{
  "n_head": 2,
  "norm_eps": 1e-06,
  "positions": "learned",
  "attn_scale": 0.125,
  "tie_embeddings": true,
  "init": "normal",
  "lr": 0.0104,
  "beta1": 0.9,
  "lr_head": 0.00618,
  "grad_clip": 2.0,
  "schedule": "cos",
  "batch_tokens": [8192, 16384, 24576],
  "dataset": "wikipedia_en"
}
Each number is 500 + 40 x the weight over its row's rms, rounded and kept within 0 to 999. Layers, rows and columns count from 0. Numbers have three digits each. The size before them is the row's rms in percent of the matrix's.

# v: layer 3 attention value, 128x96, rms 0.491, rows 56-120, columns 0-47
# o: layer 3 attention output (transposed), 128x96, rms 0.322, rows 56-119, columns 0-47
# q: layer 3 attention query, 128x96, rms 0.279, rows 64-127, columns 0-47
# k: layer 3 attention key, 128x96, rms 0.237, rows 64-127, columns 0-47
v56 094:465530470528516497594477502432489527520597423548472515507442546473595508443504511530484468439519538524546482526585526478496486455478501473508447
o56 097:503512568565531511515547530472477477501503525483541427566518578472437553607482418511461433519477514458515498566407511491515473520486463490457524
v57 081:465553550537511491554491454475541562475519511441497489482399483542539492526475536458431574507522515447512482567427582474480540536509422526501480
o57 078:528398545418433541555476528538462475474545568516526459468529505481473573496562480477444510513524516510498532467496534489509423508474603551477568
v58 117:489426451518475405562535508512510526487488520492528510492495534507513484533466428520453539460522532562495516532538460489500506508434536491489427
o58 115:541564518552460472438519535575524399496455465517455554535485445510479555522492506546528456463474502479564464515476478503527514532512498502480491
v59 104:491546470455494452446489492460551472492504523486510440538591426552578562549488469546480443484520572529485464501484469389536503525551527498449535
o59 110:470518529539465517539466509505444528520481457482458531486517502489496445508500560462568468515504462486573531514482428582478561544469543494616480
v60 112:519502518555453533539501494523515494476485496505484522505489533482507511454491479573525498559468496548445521576484585576498434472474452507515434
o60 113:468477550462466561475500553525396475519520484543537529457470462505534545530475456466443555452479533537529445438495558444545543535532446529465523
v61 117:490542519458544522493515499435496512429556490561510490461517489416563469489492532530492467404540540528587482448535479550504485519578490530460529
o61 119:466503504511549490524522491443544493541425440433573439499559524480471476549540465437506487594557502548466503515459525476482532476463519448430540
v62 103:420507459518545512564476514520515497487507534485497546533526556533522499434465462485477542513509555449504515484480517514458487409538591570481401
o62 099:564458589509437536482518497468457474559524460491590411437511475533525533580479464566510560415515509493490559493484463534497467528530446446528464
v63 104:471526524541494488486562491534517515510420504433536559523540551545424468558510491467408576498518470447521475449578539453474467547522544456524473
o63 107:561518463506448453481507558529565434505487540530504478534456468504564511449507528506583502461501525516458519473504480539535430425494498497406443
q64 101:472430530523478493498454420511531547552474544466484495585518505518517415477457496540483442496464404480455554488464516508478431458426530423541582
k64 098:529514489555483518432480575508450520464486526505431465482520453493473549467531500481548553511486523539463502478524599565490461400466533469518514
q65 099:495518451539451548491430476506482516543512522500554532519486442468507445561498523463478574440498558528600507464592481532479512530504489502452475
k65 092:489458557528518463555491521461528521480516489476523439466441520521464515425505483497432494488457485498427447506478563409551498445580499459533463
q66 111:472465502516530504541466452420528468554460507485531475515527462485551512466516502537480575500480506492513489466505443453442481498502563524460521
k66 105:542500508549497469465523519597486520505466522491479544511447520458468478510509510428469457526508482573467548517523552471429475507579490509516508
q67 117:524520450546487504543474499560457484482480546520449547518430443468497458476576483572511448490537473513521516450529462560472472502565484500552459
k67 122:487434525519528537467528500436445559466583515515558477454511534502516508517449526510494532506490433505530462486478550508562543492447497504483569
q68 101:522635501458486470507460450517490483527532523525520523502449491537476501492507556495586510471466473430447469528560525500508579522462537447455528
k68 121:448439519469505559529489503448576431446468512486462445480547504519488469539515461552452417504425551543529495531420558500493462475520511545561549
q69 112:548456529549472541520512552489485523484483491497507514485475462508491433452453518455509496496536446481515414468488463545579537394520507533518483
k69 105:551504555480524542445432535521507532438503504446532476583519501460504529468455541490512418505453528481542555526533469512559539518480471480556534
q70 108:537531484413511517457541470581543456470498496561443480549521521566510558531487486442507486448501522429487449439566499491468570478440435508439456
k70 112:460493530508468535519576457568547494548499433466420440461476535504487507518541458471496498461466565517461518544505458470445464452522474440490475
q71 093:483563410453541450596478476468514524468400491548519524511526467540470462455531517516495505581495525427518499463451468455500491504489448511563560
k71 096:507504496500467561511549583559482495504493444465488530416472566448552535561521475501430430461517473486489465517485464540550486576566519496474504
q72 089:472545512447523480462520504475414462506510565538594430531496543541550507538473515519596543522555524424460503451504433469438508460416516462497465
k72 090:472507479522504556510504516584536522469506549553503533489489553455473517546497503478443425513384510474469525463449572510542501493515527524543515
q73 101:513564529492456515516454417527509485496507535460504447445504500492431508551467523460600483415463528456508513523509486579493466552441535491567489
k73 104:438501506441475521522517467429547480505457403510465563483486424499469464485486470561478543490491514564505523489465507516509484501578504495529542
q74 103:419545560436499530493505526500508446492494476492433555528497500495476462553540424524480439490458506484530531527494559433412471594498550563562548
k74 114:502540484455539494486473482401429492556477505501508501478516495529542412517510530552557541560481478567510546488439522503543520492508553473509449
q75 116:406432509532568510512507457497511557496477534496575510470572551527549462495461533520519493456536414518484459464517490424402458458517465474504577
k75 110:553532466512447466487459531551492488515497478462503474468424551473484556476520516447509551468508580495441498498450550538536489489443497505465459
q76 105:481515486553507450461461481516473526571507567478476518463467522432520430468549543488456493506494438498497462496525496476542543469535629536483476
k76 106:453474473505571521551468501463473545429562545473467526543475487543484501512485494499519503528511525490520547414452516501495505518440444466454499
q77 111:489478405533512511521493466530454507492550602482508560500453560513517494512495602519526482476553416532492528485516488601540531518582450474483468
k77 114:514443506493549480501443529490490531461527495573590448509550534442483519447528485487488505472562498507450459469524529477535518514432506564480533
q78 101:464433492518534442518627481460509537484502574517555508530528461479544543535502435559495507517528473499484529508515490532487506452556502444569468
k78 100:507503462531501552451418514552514516453516467517502604490495499524466459490511484483483472530563523582526491438441514484439547549490475554539508
q79 098:574572501460412573580481577500522486495446456552481490518452468431528491494468518508489513472485487460467485465475420599536508400487527492546450
k79 097:466505488519497529446520500439500508499549510464505482525525483538450495483539534488446422541510491624529465556530468511499498560562475457511567
q80 106:515415499583514467514528499497468492491510468480496538464545528514483565510517364527472551521537575506527393541523481452507473506517466510489475
k80 096:499509452527480503556480499562501490453513509502555515567424514501533463473496574474448506434507463486487552512533550499494505443472492476491458
q81 106:497528537432453516491550493509576481477480439521427483535533474556426501514473495497598566479503586491482489497463527527564461450462452479496428
k81 113:519497534495519549520550499513527460496479462482502521489546483523430504467520449478477464530453588540507559582527480476455425540445551502416496
q82 107:509404557458446538547504564509474526497545500485491508481521457478541532502523561563501509424469494482521513507498521502552450483471567469518476
k82 104:547587519512470439399533479484484503457482472506497484574508538511506466488464537469500488556514461486462473468496479493444538543504524470531575
q83 101:504427538474528491500457472530517563472499507442546546478423504462494419436515489505444538511508449523489477401545502452553527498571497509546493
k83 108:557447524521544520514490533478462505471422531520500566477491536466562468482494620553509487466554499500525437504473493539508534456494561463508551
q84 100:524497522491494512458533565520511553479533460493474558435479521561513566429528466469469533544444475492417484477502504535638506474507485455466524
k84 097:576527500480439499518432533459545496496447582458483466609532450507507497570504505561483425496531512509489448555497534545511459465367497497455449
q85 116:488421481487515544543561529443447531502487567520554497441511544525491545483445633542536528522513447463511445477464485606494530467487421452491514
k85 114:530519481543462488473409504516564491391525473461494535528491445438498538410493493509539523461514553503445485518526508502559460509485440575524516
q86 113:512468546432428598539521558467553439576479466451455509520473425455559453484525478511528496472456518508482543510521499533487477475493519470470471
k86 105:534560456491512506471513417448485487498488564509479395524522506521428434494521564543459518561435494585484493520544497505472464589511509501527547
q87 096:474547510497533515476470488448465507455481511408483547466437565494474448492502504532471518451527562507453542509528442549523534556493463438509358
k87 091:524377593539497446510538503494506480478490549550511484489525454450527432473491508527518489511498458501528485472474570374525488516454535516485537
q88 118:538492463481428552498552509523498462524517452477473533517564431494508550533559515542470473490481453570503585545563476531462432587576525535472483
k88 118:492599503412550474490474493405514529584454515438485512513447565513490415547560511483459517584500463549508482451442512484501491533499491510529519
q89 095:503527580464436518468499562499505540532441470607544453507529481486547476472416522511536504460505413435529522499490365536509486496507514540504525
k89 099:534522518443516538476505560501499540529485541451517499519565508485431534521514558508495365567432514547537501495437439508535441539480482414510468
q90 097:488583529548542538546458485564529453536472475409456492531461498518450470459498507480528407501434519558467527463467458532483502528479477488465536
k90 098:478420508457503444472586485512485486533460493499555431529535453453472522516475520594483589536506524450477506503512515547492378479465460546498514
q91 091:572461476533451542481474521527510546472598534539520472529460420421516523530521481460434522443514530474491470519530526501554495521538527478588511
k91 104:473604564541486493517527523447527488476529455445432537467489499552495432449431466432561436526477483514556455509442475562471608476491540479507533
q92 101:515469499543492504482507470474485547510566466461527497454546473506494599465551472536458548511527485503471530556538427507401488524534539481558504
k92 099:529538531495438537497521518495504488578513554516476518527515482507439416545409434432535502553476492554478517511513541498538562407447431500522517
q93 096:445481447564561466462467455463481505472530550498583455419458562532480461556496495480416472450547459487531503530487525460524463587554461544540509
k93 104:516500526467497458556458529507465481570472474511515513485436439449528526465527549535505611455482433479582478449438485474511547556480529530530449
q94 101:512491520501437579486544528532505488501457530502532454533505460533457509484588467498519515573569631512513500526502446478466523421504483502477512
k94 086:460507490452519505505505447565507459522497520494424518461461573491474598528400496503520511466494469541536519517546492555508479504482456529489484
q95 113:515494476564464499483466521514539498555473392466478554506490472448517525424495567486439473465465427562505537526533548480544518490443526542429474
k95 107:483450553518469498497450450387492527508516554510458487573559467593470489517513450491506555529549487483547536546498464471416469498537463433572528
q96 104:511520401499463425453549518530448513547482506516519543476408492494523480493502529446375446502519449504488491494507595507582538474529482518443472
k96 100:437459513537529545475370512417497539449472558518507494523466501504572529517541481541490506508490468472583442515496481471449473514483529544506504
q97 108:475471472557586522528446502402483523531505547451541552481537519499486422495461481523520583445485511580438514469505519473507486458469502432425457
k97 101:518416438495475471524522481556512505485501509522511519535483441453505467526517549534460415533556514509524578500513611447483501553549514558508449
q98 103:592501493544519466461545501533499541446504448465484524471536547490451504459531506505481453512512486493469413573508489453528491506580503482548527
k98 108:494480563500491532475469489513501521446509473481516501557522506542533493481400489439588473509458522394540507463517463554583581434412468480561535
q99 085:502508573471486509489532479535520521552476496414551467520502490475410465492580481513567447572388490505504557473519478463463446534523551466506545
k99 091:480504427489478507520441443432459544533504552522498553514481491542502457544434522552532536503512511504399461463484512613531454484532500525495481
q100 106:516498504491520521510483526504409544491507543444510560459428473434513453515539452586432433517503507550460511522537482443548502596562507531489463
k100 117:531453459532523410415462515467531486501472571518525438495506502508558510498504604499484516495511423452547439467468511519521522486484558520539487
q101 099:564583425539496451519464495550487457443520505507523528488441499488547489537531513489493465544547571495511555508543478555447477516569556439521600
k101 104:395428525529505528523482514442451553495498437565526518503507492516498447451489498596468535515475486550551449541469491528533523498498425577535547
q102 105:534496488428469499486506519471546470558469474526486492503490472471497556513514448467376574503436540503485476461441451572462454527572430517482486
k102 109:516456474516542461474524476487486471600462556505535511481449538517536419520537535551524452535550418619522436505595515474476452483511494481449457
q103 090:514486535534485544478461533529506572491473451418530553464442535515482492407433531441512434499448494555511591527513504572603567564464461478501527
k103 091:526457556488437423478525488486478455474484541541505436539599466479523520536473508582544492445571503473461478546528493460490445465507516476470536
q104 106:501478436406509560566460533469519424513502524497490497436517497543525582512460516505479579567512488495439493453482474515522498479454512484528477
k104 101:488537482472517450464521547527527475525438472525517583477481498496463488563584472480508505481547508587537488567570500516569516529497531502442516
q105 121:516535461519492447454490471493495412566529525504420489501551410566519463491551487478522530497470523541504531510491519545487489443524522535456498
k105 111:502511467427539514560493505485500549533477479484464471456472542509499484556540419486456494538506474518521560492544456422464440556530480532504494
q106 097:595524432492497498493470484475581483542510542531453423477468488554510456438513500563467495457476483545465513500533491453525407505494454465594481
k106 094:487553496508464507498496474511473496530515500449434545505487498489489614527495515476532540492484458530504451503540455512478456520467541534442501
q107 102:502516523518469580512471569526534486449514444506463506565486490470434587480567413504525537409465497411506388501525496522602461486514542531500457
k107 107:505554540463457546465532431498457463505496452473497488564513454586474485485452509442535478585475523538540615538514510470420535465483509502508513
q108 111:497449484447456487507480501509506457526523485497519548516433489523515501503537552516443550448529486417562490542520511504490436505483461491483538
k108 108:533520507530554522558455496439427491505473441494433488497525531530503469474519455489479470540425390526556523469466531503513517574461520460551533
q109 109:550412511472487531483555540524476558500574559504573497466557464491521548554403508471559474502538485508537436554517552482537566481417484483469499
k109 116:541554451523477465507430516511557456414507435518424494534571549530465496450504474435486435460503538483457534464483503567533514507518565508517443
q110 111:492493457461580489498476416481517493535504403445535469422489499470487556481498470446486544527471481434458499412501482511526520608492466564496441
k110 095:527464485597449544604528521503501443546459569537491550516494442496426393527540558522422528442461531515548557529525480468490449471532528486511526
q111 143:461578497493485547490490482512563456475476464500459491562519433460479450506566441492580487535466609500530524565525448467458484531452508517513507
k111 137:483541533414460565552520460460504518596505476483420509458490533554452501528471450527475530484485458535492538462456473525483469535572486529475434
q112 114:518556560509461545484547540531510452490498457483463493562457538479467547490448523487554452503496527625495485514575483504443534462451497486435395
k112 105:484433485491505501476501444461611556529484538526510535497505450534490448441538437522443504543532509463377578560432444527493459484467541475508527
q113 106:448462528567471477517471489490504492509512430506464544524542422504528510442517504529442468478456547499515515610512496434415494519517540512513521
k113 095:572546496510486468504505503396438488557468482475430511530516526462527430515540471483497488568551487507532540531512439460450444544544466519545510
q114 102:506552480498544533504466467420502488479495473548524421517574518487515529498527562493583558494474465541400552430529460449495430539523504430450471
k114 113:471495547436490451482591510517559507498440475499539570481489494532449501510526532465497542502476617467544418550479502484488488479492452557482530
q115 110:500450506472401533454541509502493524536513446492517495464531436480469465449594563531530499579473519467498552547476494479509477487510567534497482
k115 103:524566478480527510517455464444460486510517562499461473539517524572466530540428501495505546496468526565490569482583439532519448509457461484470511
q116 102:469522533536536488525468473494486476566428493472425531515571547425561501480566473491526477460522465480513512497572482477492440572525516498470487
k116 100:505494489473458497501521532535468554438484552533569500493447456532486429507511520519476460554516541484536559499463497468440541545537474503512526
q117 110:533495465548501430535458486466449464404542467475486512521500501468498551519576612561512517552524463474521473529517450520549510535492539505420490
k117 106:514443574517474512478513548482492551468564465528459507516554564566526486431469463450564573440509506470538485509524510483474507480514403557498519
q118 102:457493427554467538533443514454534493557469505500434544536496474479438505495496501523417565461526500529500555439472542483505495551551505530489565
k118 087:517450525468427542452444487503558513573479549533553451428473483431559526503487479486483524534563441423568489578505459483465420541511499525501480
q119 111:553533492585511574476487576505518495540460488472534464480488542479499527497503447511489388529480450487487428501498460573543486510477479504506505
k119 117:421477460464457514465470545487513515368511537487524502540567446547449450437502540501478505513489507537479487489528524538559522390466498481533506
q120 110:528530417487544480450554503537511516529421535483558554478448473481532489510521489530529506525488500474510485504517454506521488512511458557458566
k120 098:490454498513491542494419561500446565490526586449523490456473537483484533538493580536496405502473419552469499510434517548510492515495545526497466
q121 102:559544535519518528436484507479538524458462437514584435493539499525517462550488552461526462499512425575453519444444530508503520431416499474550508
k121 106:483514523452445459513523543493456513482499563515403519535536524491462526530536486444477432481488522505510426523480535513528492506571545528533516
q122 083:546583544429472517512531457507491494420562510479483475523481503482401535533542439501481465538510471491435498550506485523486506464454542469500505
k122 089:511525490454508554492487527493593488592432452447440441481478398545498483505500443513468479505474487540499525483434521585542556452503503525559502
q123 103:487474475549494613528486608463448392476484523538511476527529538524508569514529519561500458494534511553528481479502458450473435526472471522447482
k123 101:479560466456498399456505443507490553522488488515520545551460544457554518500502516448511520530520437465503546500498525537546519524512519530545452
q124 092:486451561392475452487493488480554504502447516529491462545526492487500479518509456524523594533427528431532520520486523486520435536492535531519502
k124 099:539538480547507518512510511532506475542534508473494537404430492562540514518555559509521490457513447527460500479518462470421493520569545439431484
q125 085:475505553369492493480565452506507547491557484546415528485401537479500445564498508533479495442516476465489505433489505457489482493530513506517563
k125 084:500531515539523583460486501450501559610480518438497456472481514501515517480481488481552446525426548580524477540463437533493506462473537525428502
q126 109:454502443576507521513414515523506437491433595528499495525458422553510444492502466469550533509489500528547485496499504478531507419461538552479485
k126 112:493477519400554468478561512505458519486552480522513472456473558482489611541535514507479542465497416463496530494478546493502524600494518498441474
q127 103:526487557467504470428530501546522513473548410494547422569522491481550490452500481487524490581478517502477518533513520470515481473506506558494526
k127 102:485534462536500566490453516426558448527508574488428525483555555580450502443470511508578530493509551466492489530570426565429544434493493473495445
v64 085:438534489505527515437442497502458381540422565486511453536496481547489501502484432495468526515488541489510458476575459489512477475513517481453516
o64 083:480500506479446525454546563515387515471535534525514562550478437547541483569510551539541510502566502531550610502477505491459522521461505492504474
v65 093:545521509534414510522519500525469540566465510522489455476480477508433458608520556431501555513457464555455476454494499496498476536410496483620510
o65 094:484527468485516433458489494544536493447504556479451651516481533486489516471552502491512453507476536472518416512534522503518499522539512569449518
v66 096:499532477515465480585498496567465546482423535468459443475476427555549477512487514529547559537485531489449469560470481525497465525464468508475541
o66 091:495481503517444534509486458605492431529544486513521585534507440475517477502463591466506441464477500521559586471548510501473529540510570512497531
v67 098:531541540472604454529469522583496504485483559553478534505510538500484453517514538516485493541591571513554535442477524549543457522550494497484490
o67 100:438516485514497475482572482530557501488501466507517475492464502509485500477435492406524513450489514538416513509521580478490534455499449521481505
v68 080:487459425503489440593536497475413557547532388487453486532435530500537480508474565502510467480502502461512558464537456498555513523459552525488439
o68 079:527495505543530467429527459467584433514478535509526470540502511478465595553444476565489416488502491555494466528553487520446494482538470516486515
v69 111:541423494507528524497466477541529414563466509453513551530511626479397516571491528429467559505492438506504560517468512512511510458493465477525489
o69 111:504471495475491500478500532547478567488485497541467496501496365455549494467508414552482512534520535577453543486539521482500427427501491538528444
v70 101:507570427500442514562478496504452504493463462468482451475515500601542486488469486573509553461474487537463457483584450540566446477500458483459507
o70 102:546570535536490525482532564534516469496492570447525549642490469450471552543513521412543388534499518541526525501468526457439525485476509517450525
v71 109:507463528535571493499514484510554541523471535505465525547548604473504525469404468433471544526525494449492496483510530491505488495501572506527396
o71 111:529494468475451594512494536527559447486432471463575451415503430450551517473487579536462508433508567506481566468544455578516488420489416500518477
v72 098:492457527507501413444451493509521529456413567527540483470477484593467523459483477473528507548481504490578519478421481480417510525527448533535529
o72 093:485485471406438503517572525525471427434517472565451529505483510532523451524470525541465469498543501496457493462487513515488523544478471489493441
v73 089:570525547532492480480462463495477561513391450495501474507541533458504438514486509465485496531520517454519480517473494541572479557562514449463547
o73 086:496547495489549472450494479544486462460520548587390486503524541509481495464499513536569491503461449571475414440531576464441502487492509523511464
v74 090:516491492457531540465498514539464399527516563432558507542523498473451469466482518504491526414530439517472460485500481498485471512614512501562596
o74 088:537552481528487469485522489478469594398451482520505530488479507536469492502543493473535543493581499488453515494533485421441461441482553535466450
v75 075:546490498496478528543480558511441511545523486525507479413408496472448472517543552524579488501460523553461492426527452486498561507461469519550531
o75 067:527509414515551439462522432462512532522556569474501542530512567527518511539496525489429434494472415434479492570446533476468452516504467453485538
v76 082:564447532492519493442495484550467497489504543462424419548497486498477472538490513571554478506530504487512487495474550488496469509505507464447569
o76 081:440570437569541481460531478517537537517468456509537560493527453501484458452488470482510557545449478558479529389479564491515557429537561476528545
v77 093:530536538541596514512505475484435450531559521493504536503493471492452500484520583475461526505501450511499460492549505478503464460551454479583463
o77 095:416471509447493479511458525396443542496505505428540517501483509418526505588536478522513544462539567452447484512514482513468467513494516517403501
v78 086:526482562536486441482433504482475505483512477512453504421424496509514490424566511569556457472514527526464549504431505541560501541471445526455536
o78 093:482531440502545515498597477467526514509523530558524499555526510511489508519495436500450483579505437502465526503481526438448523519541523490441510
v79 098:522414529536481464519506451527558502475508509497488515469456508457468476484495539508504500506597518484539505486419464541455463516568511517509522
o79 095:524519535474470501493557510523541477474518463544524422411474506539499516491493494454492478505465469533432459518499541495514446457474567507494481
v80 101:479485512543464502462571515438553558494545456486452455522428519394608462427452482521486457462527524494516500481530499512528483571485570526508492
o80 099:518506482516561544494498518489563472485463490503548440438561543533422576464542517530504518521483498479514467517476490480551505517498451510474509
v81 094:476520483521488467584471476465495526446484480497482539489497459517530529485562601483491475460531469476555537510503573486466476496540521468490464
o81 092:503464540441504496523506534467547455489509471421531421527433533438447499542522437507487500553535539560447509460475511497557488479563554522467437
v82 104:489454506578407494431531503486571541423406542509509514476535475565456470500520454515486491593447553497548512469534494542511449535493414527487479
o82 098:500494518383471515493549568533468486541602556567492503540468521505541488481489506473507544456471472505447533455454547521582550514504513425481484
v83 104:528472502490541506483552431454499559498501444499477484507487433513463532559461532534540473468507570485528501418550505492493551506529504461489452
o83 103:472516441540482535457479538489537441556491568467543521508471460482535484520514548473439480454470477473506548513450497549489501457486552448459567
v84 084:534514521491531545516559463498495482490473529459531517517599417533502514587509433540449479512490488517495475530515520492547531502573532418554544
o84 086:483472485557461504529438487551478487522478563522429583475474491537547464425485540440578504396499499495578500489581485490438528462453580511513504
v85 099:518534534543462565577542502454562417481511564498528554484498464479539502540518520551418506579451499494485448494564494454440578471422482446532532
o85 095:513394506506461510530441477532490591508573535496488540502540487511522461479512440477570523474468496409582533551451505512547457487487504517545426
v86 090:503484487440548544525493475560454505468525530536460476469547461465509473468558482483541478441547416563479470527410442560494524510452533479475570
o86 089:469519487538505505487510443505575504521449402469450562587454500507436497479522513462541529542511505485524426432522514483456574509547549496469532
v87 088:534505505505515537510534486491520488430506529555508472471537543443509441474505525576572540511471471519532509458519518554484389534500497551533495
o87 086:469469534444497540497504534516551491530492416455547558503502498494496496499506519350476507459434521532469465459479588466548500485486453470419549
v88 106:513492463544523552451508454508501519482481538439440509526470540467585485444455509485395547522485529538492470516503444515485475470489492512440496
o88 104:493525485458509548418490467536443518528526473479553455507598424449519537555560492596569497510504497474530584507459526510448482532484482509489463
v89 094:546518543558449505507545534503448531482477468501534565513461474435436499464512592501514524540510509512471541548498531565521494503476414467507483
o89 099:458558408474536475488475464538479515499560509417545436456502514466513496470533520508455475462476500480443521515501522465555484538537519464549545
v90 094:482538551525506533437487495451482463497467542517514460513534512548538471518501505503493540471541504545500516447485503426470435502511545605484496
o90 096:487504474508515459411549528512480480513446473513546581455581534527583450573526458459479488513568521485506445528466532489498528532503485573478508
v91 086:453543508520513520553509503487567517460539498568537538494446475476584537488423552554436444519461501532509470530518478472413505500476479515533459
o91 084:454464559474426497523483460529450544496514460424478478452491580524435478525514497521484458444497577480561502551469503533477486572503475474539545
v92 094:463496507529437514459474493551492543468464476579463505457508420535507513560509523430475506529468510447508537528450513494495482494529534550456490
o92 096:493527542450524439466498439478489497540554493437547459402473514518537424517477524582463488524525501555507553529516516545471540528549563478551513
v93 070:487495440499473477468428551529521439444553468455518492558558502455457495452431456558546550453487531497499473547479500548470434530475524582549538
o93 064:506541600514541506503543510492429519470466393552513521529489558492472564505455498515498490506509408504508497378520468452483494551492463517441481
v94 070:482475443499496521517460551562427443545510507504545479545515593469436447525475454481482537539473426481510507494543502479488468507556582523563499
o94 065:525533533481500456451553456506495539452404458516490534477473526486488521536434496546520470471565526550466475463569506484468505422507441513492426
v95 062:478487518495471479448519474398552541449483470491477497478547407467542539455552538511536457481459513454494534550439542495455538496403466556451529
o95 057:514424471479505511549433480471501492509563493531506523509527494516492478459561476538480596551465457495543535436485462532579482532552582479500549
v96 066:499493487521523539437472479537523444483451558467562461446504519578460452536548428488459469544497451542486493486503510501508444491593495497482529
o96 056:520514531446408495483539516503437547564483523573464563506450452474516453500523509461501601472534524537464521510505513512460507464482560499490472
v97 079:485482511543499466521538469488436516499482473500471543565506459446455504464507534482533557551557523407578561469540571490402429545463505498522467
o97 069:480490460457481492467483540508509433471518491522574464433443531514548533541413506497479487454460528498426473439536493532614448477519467527443525
v98 077:547520544493516552454499517517518474467522592490481497468471515436483507474483449514544548557528583502550482460472531492469514501581477525541564
o98 070:449478488462533555528514480481448527522509454510513486393593524547562419491472548477504507477485463443474527548456513449526488517392440469489461
v99 097:498544443511571507533538489498488521464532570452435493559419465520558518503546560402503510422511489540468539466480510495501520468592460543473508
o99 096:543432539466444511554536475503521489517442503449536429478541477457529523491540558486507481535551559468428498573573467495441492453476568515487532
v100 087:456486439495456546492522518511487501548547485436494460534547453468491494448413431569464482525500508456524442603527478503520498469553519534543530
o100 079:468534552567523503508476482444439473540453508546539471501493565497460532522469554593562516443530458510575515459512448467496522495449534470439485
v101 076:549486493544488504556506447520437430470514527458489446444447471489526468534488457524522553514499459567541487535467473573552478494452460469527533
o101 068:456449502443495555524488533528491440552499458496473593573521424450518529490496507520550476529494523532527447471533526446490512568461520532419475
v102 116:478507515503487481622509478459506520417452463535545507478536538524572454521582520607500491501490524514478547500495432489540538510498496521481577
o102 115:541451541577528464481506479554529444575538523514434481578522533526544495523407433459497426456453416501490465503471537523447522499501484471525506
v103 091:502459486542463433522509527519553526549467557505473460476401623450498458499483519489454523522540527563471475455503435529541492497438494486484487
o103 085:481532496465497546475574527595572469457504486506475498561562423478441546489550519488529434534446514504489515562456548488554494503489448502514467
v104 088:492533492486448511512516438432442474553498483550549480541488547488518481468571502544490473465486460496494515468633519460494480485485490405577526
o104 084:510533463577518492475474562470509459432468562459500528529471492516474510574485434466527471502495578492490472550450515522541534441491463489424458
v105 104:474471527489524468499556483479523577553499478436490475553439505512523551451431600505458546500510451478465497540474472457472471527503449517534529
o105 109:433511490487489527537422547535461520455502507474488498475518477473435490499552461557497498530509572517450531497520458526503484550485522544526532
v106 103:502452438444492444515487495513489505517555483444503500567513506568420531545574521473548520452565546542470503433470509442425513494496538496583511
o106 105:533524507587500470496516530502494455431461505521481555486459523507537543529482455440467447506497466451461470513517437561535476491495522560497490
v107 095:510577576464552550520591431461450467470541544499451496531569502453514470463507497562561542507522484444526544426524569520453482565404487493548550
o107 103:469441524512480512490475546454532545551497452527527579462476517547499478481456453429486593430443524505474436421515482505556514479504432515467592
v108 093:487491480542472455449476583511508570495462463515570484484510525459470491480454463489475511584437564488495503490567528474463492524464561540568430
o108 088:484484486434493513482507490509464433512497482530494517507511532466520511538483618567435484406493452434541575477473475538524495558506393480479483
v109 100:460488496466535440449565523511475557515492432448525497519541453578496505514414473538406460477535528494454466465530438514571528508553556464408482
o109 098:512604506543478469456507514492498553481509571505468492541474499530436542470542549517545510451509453504521539499520455526402526501513553515609577
v110 097:486433488489563494439561464500546505493504521490534525466468441496456542533506534468468450415529470602516495479470488501448530466517463449459464
o110 095:477495455454422484500507536505517512527492485477459481541460443492476488474619535470459554505491532467500490538457501499522458506522602471509583
v111 082:550557583499509497493500535484492512438482524519470492493536435506531517545566480505535496570462558493473530501446574472475577517425512507495513
o111 076:470400468525517506540444463542480475558543487497499572432543494509590442445463530484462527450472431441582517455506495534527535542514483520580536
v112 094:524502532489487478496574488460532527503470552515550507502577452450449504541470493477491553496463494499501498490461513549511515580488577468586468
o112 095:493510481426505521496482510517584458499481470509451518516466553528500502418549564494520512422479412440525447467532477452505496528504455495453446
v113 102:486430497492469502508441560510545517517420543492504531453560518505498500482507516452497517425514466455495508490528478456434513510432496534533538
o113 099:584514435483513459499484515497561496452503510538499481586442516525471479491513486541482516544528486480489576398452474523541449473528476501452466
v114 086:521466588512513459481543538534511495500514496507543521494530449554486511499497441515487482529455429529419468576441499533552509546434482450501476
o114 087:514540423490490508571457494510499596442538517482466562491472504508478536386525490524501567486501507473510483448574459510476530535569513512588530
v115 089:463587505510440527582521485414480483479474529449488525502474469475524532420518538547488562524520514449518534497525526497452521488518427528502580
o115 077:531455518487495537548475512520454525464548540491523479458527541532501451544488459492548458516526513511462539537496474457568462479451540509489452
v116 099:465508530492532462501450477508552497462471458531536505552570507615487535480547492579526520528487509520447510543485507492482401511489500520480453
o116 095:512524551539454531521521575562428504494527481480521543485421488480557528536440437392428486472492512550464541438515508578478543502538512502529545
v117 087:463502481477501527420478568526548462541590514564468490482488545478498532467479465514502516492436513456475467449565486424481513478494545555534486
o117 088:507517543526552496490551466394526580496487479472585493463567498526513475552487496509470500541511481431536595590430466515473497483500401467480483
v118 101:513565516505431542565566454467514483457546488487522524444512477515540501473488455583472497476502427528502497504514546552489502516512471430565526
o118 097:549519505527451532572479565495550508492461552477504518486456523514436518436524491398535488480483546493538434537502469446512499462465531525447500
v119 105:489503519528497443516502471444465509552516471431423534475482510497531512403553530491477492472601511401541522491563537488468513486498490421526539
o119 103:513497494533506472525466583391528427496509566562564358514460490519488556537480488522530517531449487484476497497460443519543435461443496530411496
v120 069:510493524530464469546519503508494588492493431498525443456512503495519452554476453501482516543513484530506528525488519534519471556435587483562448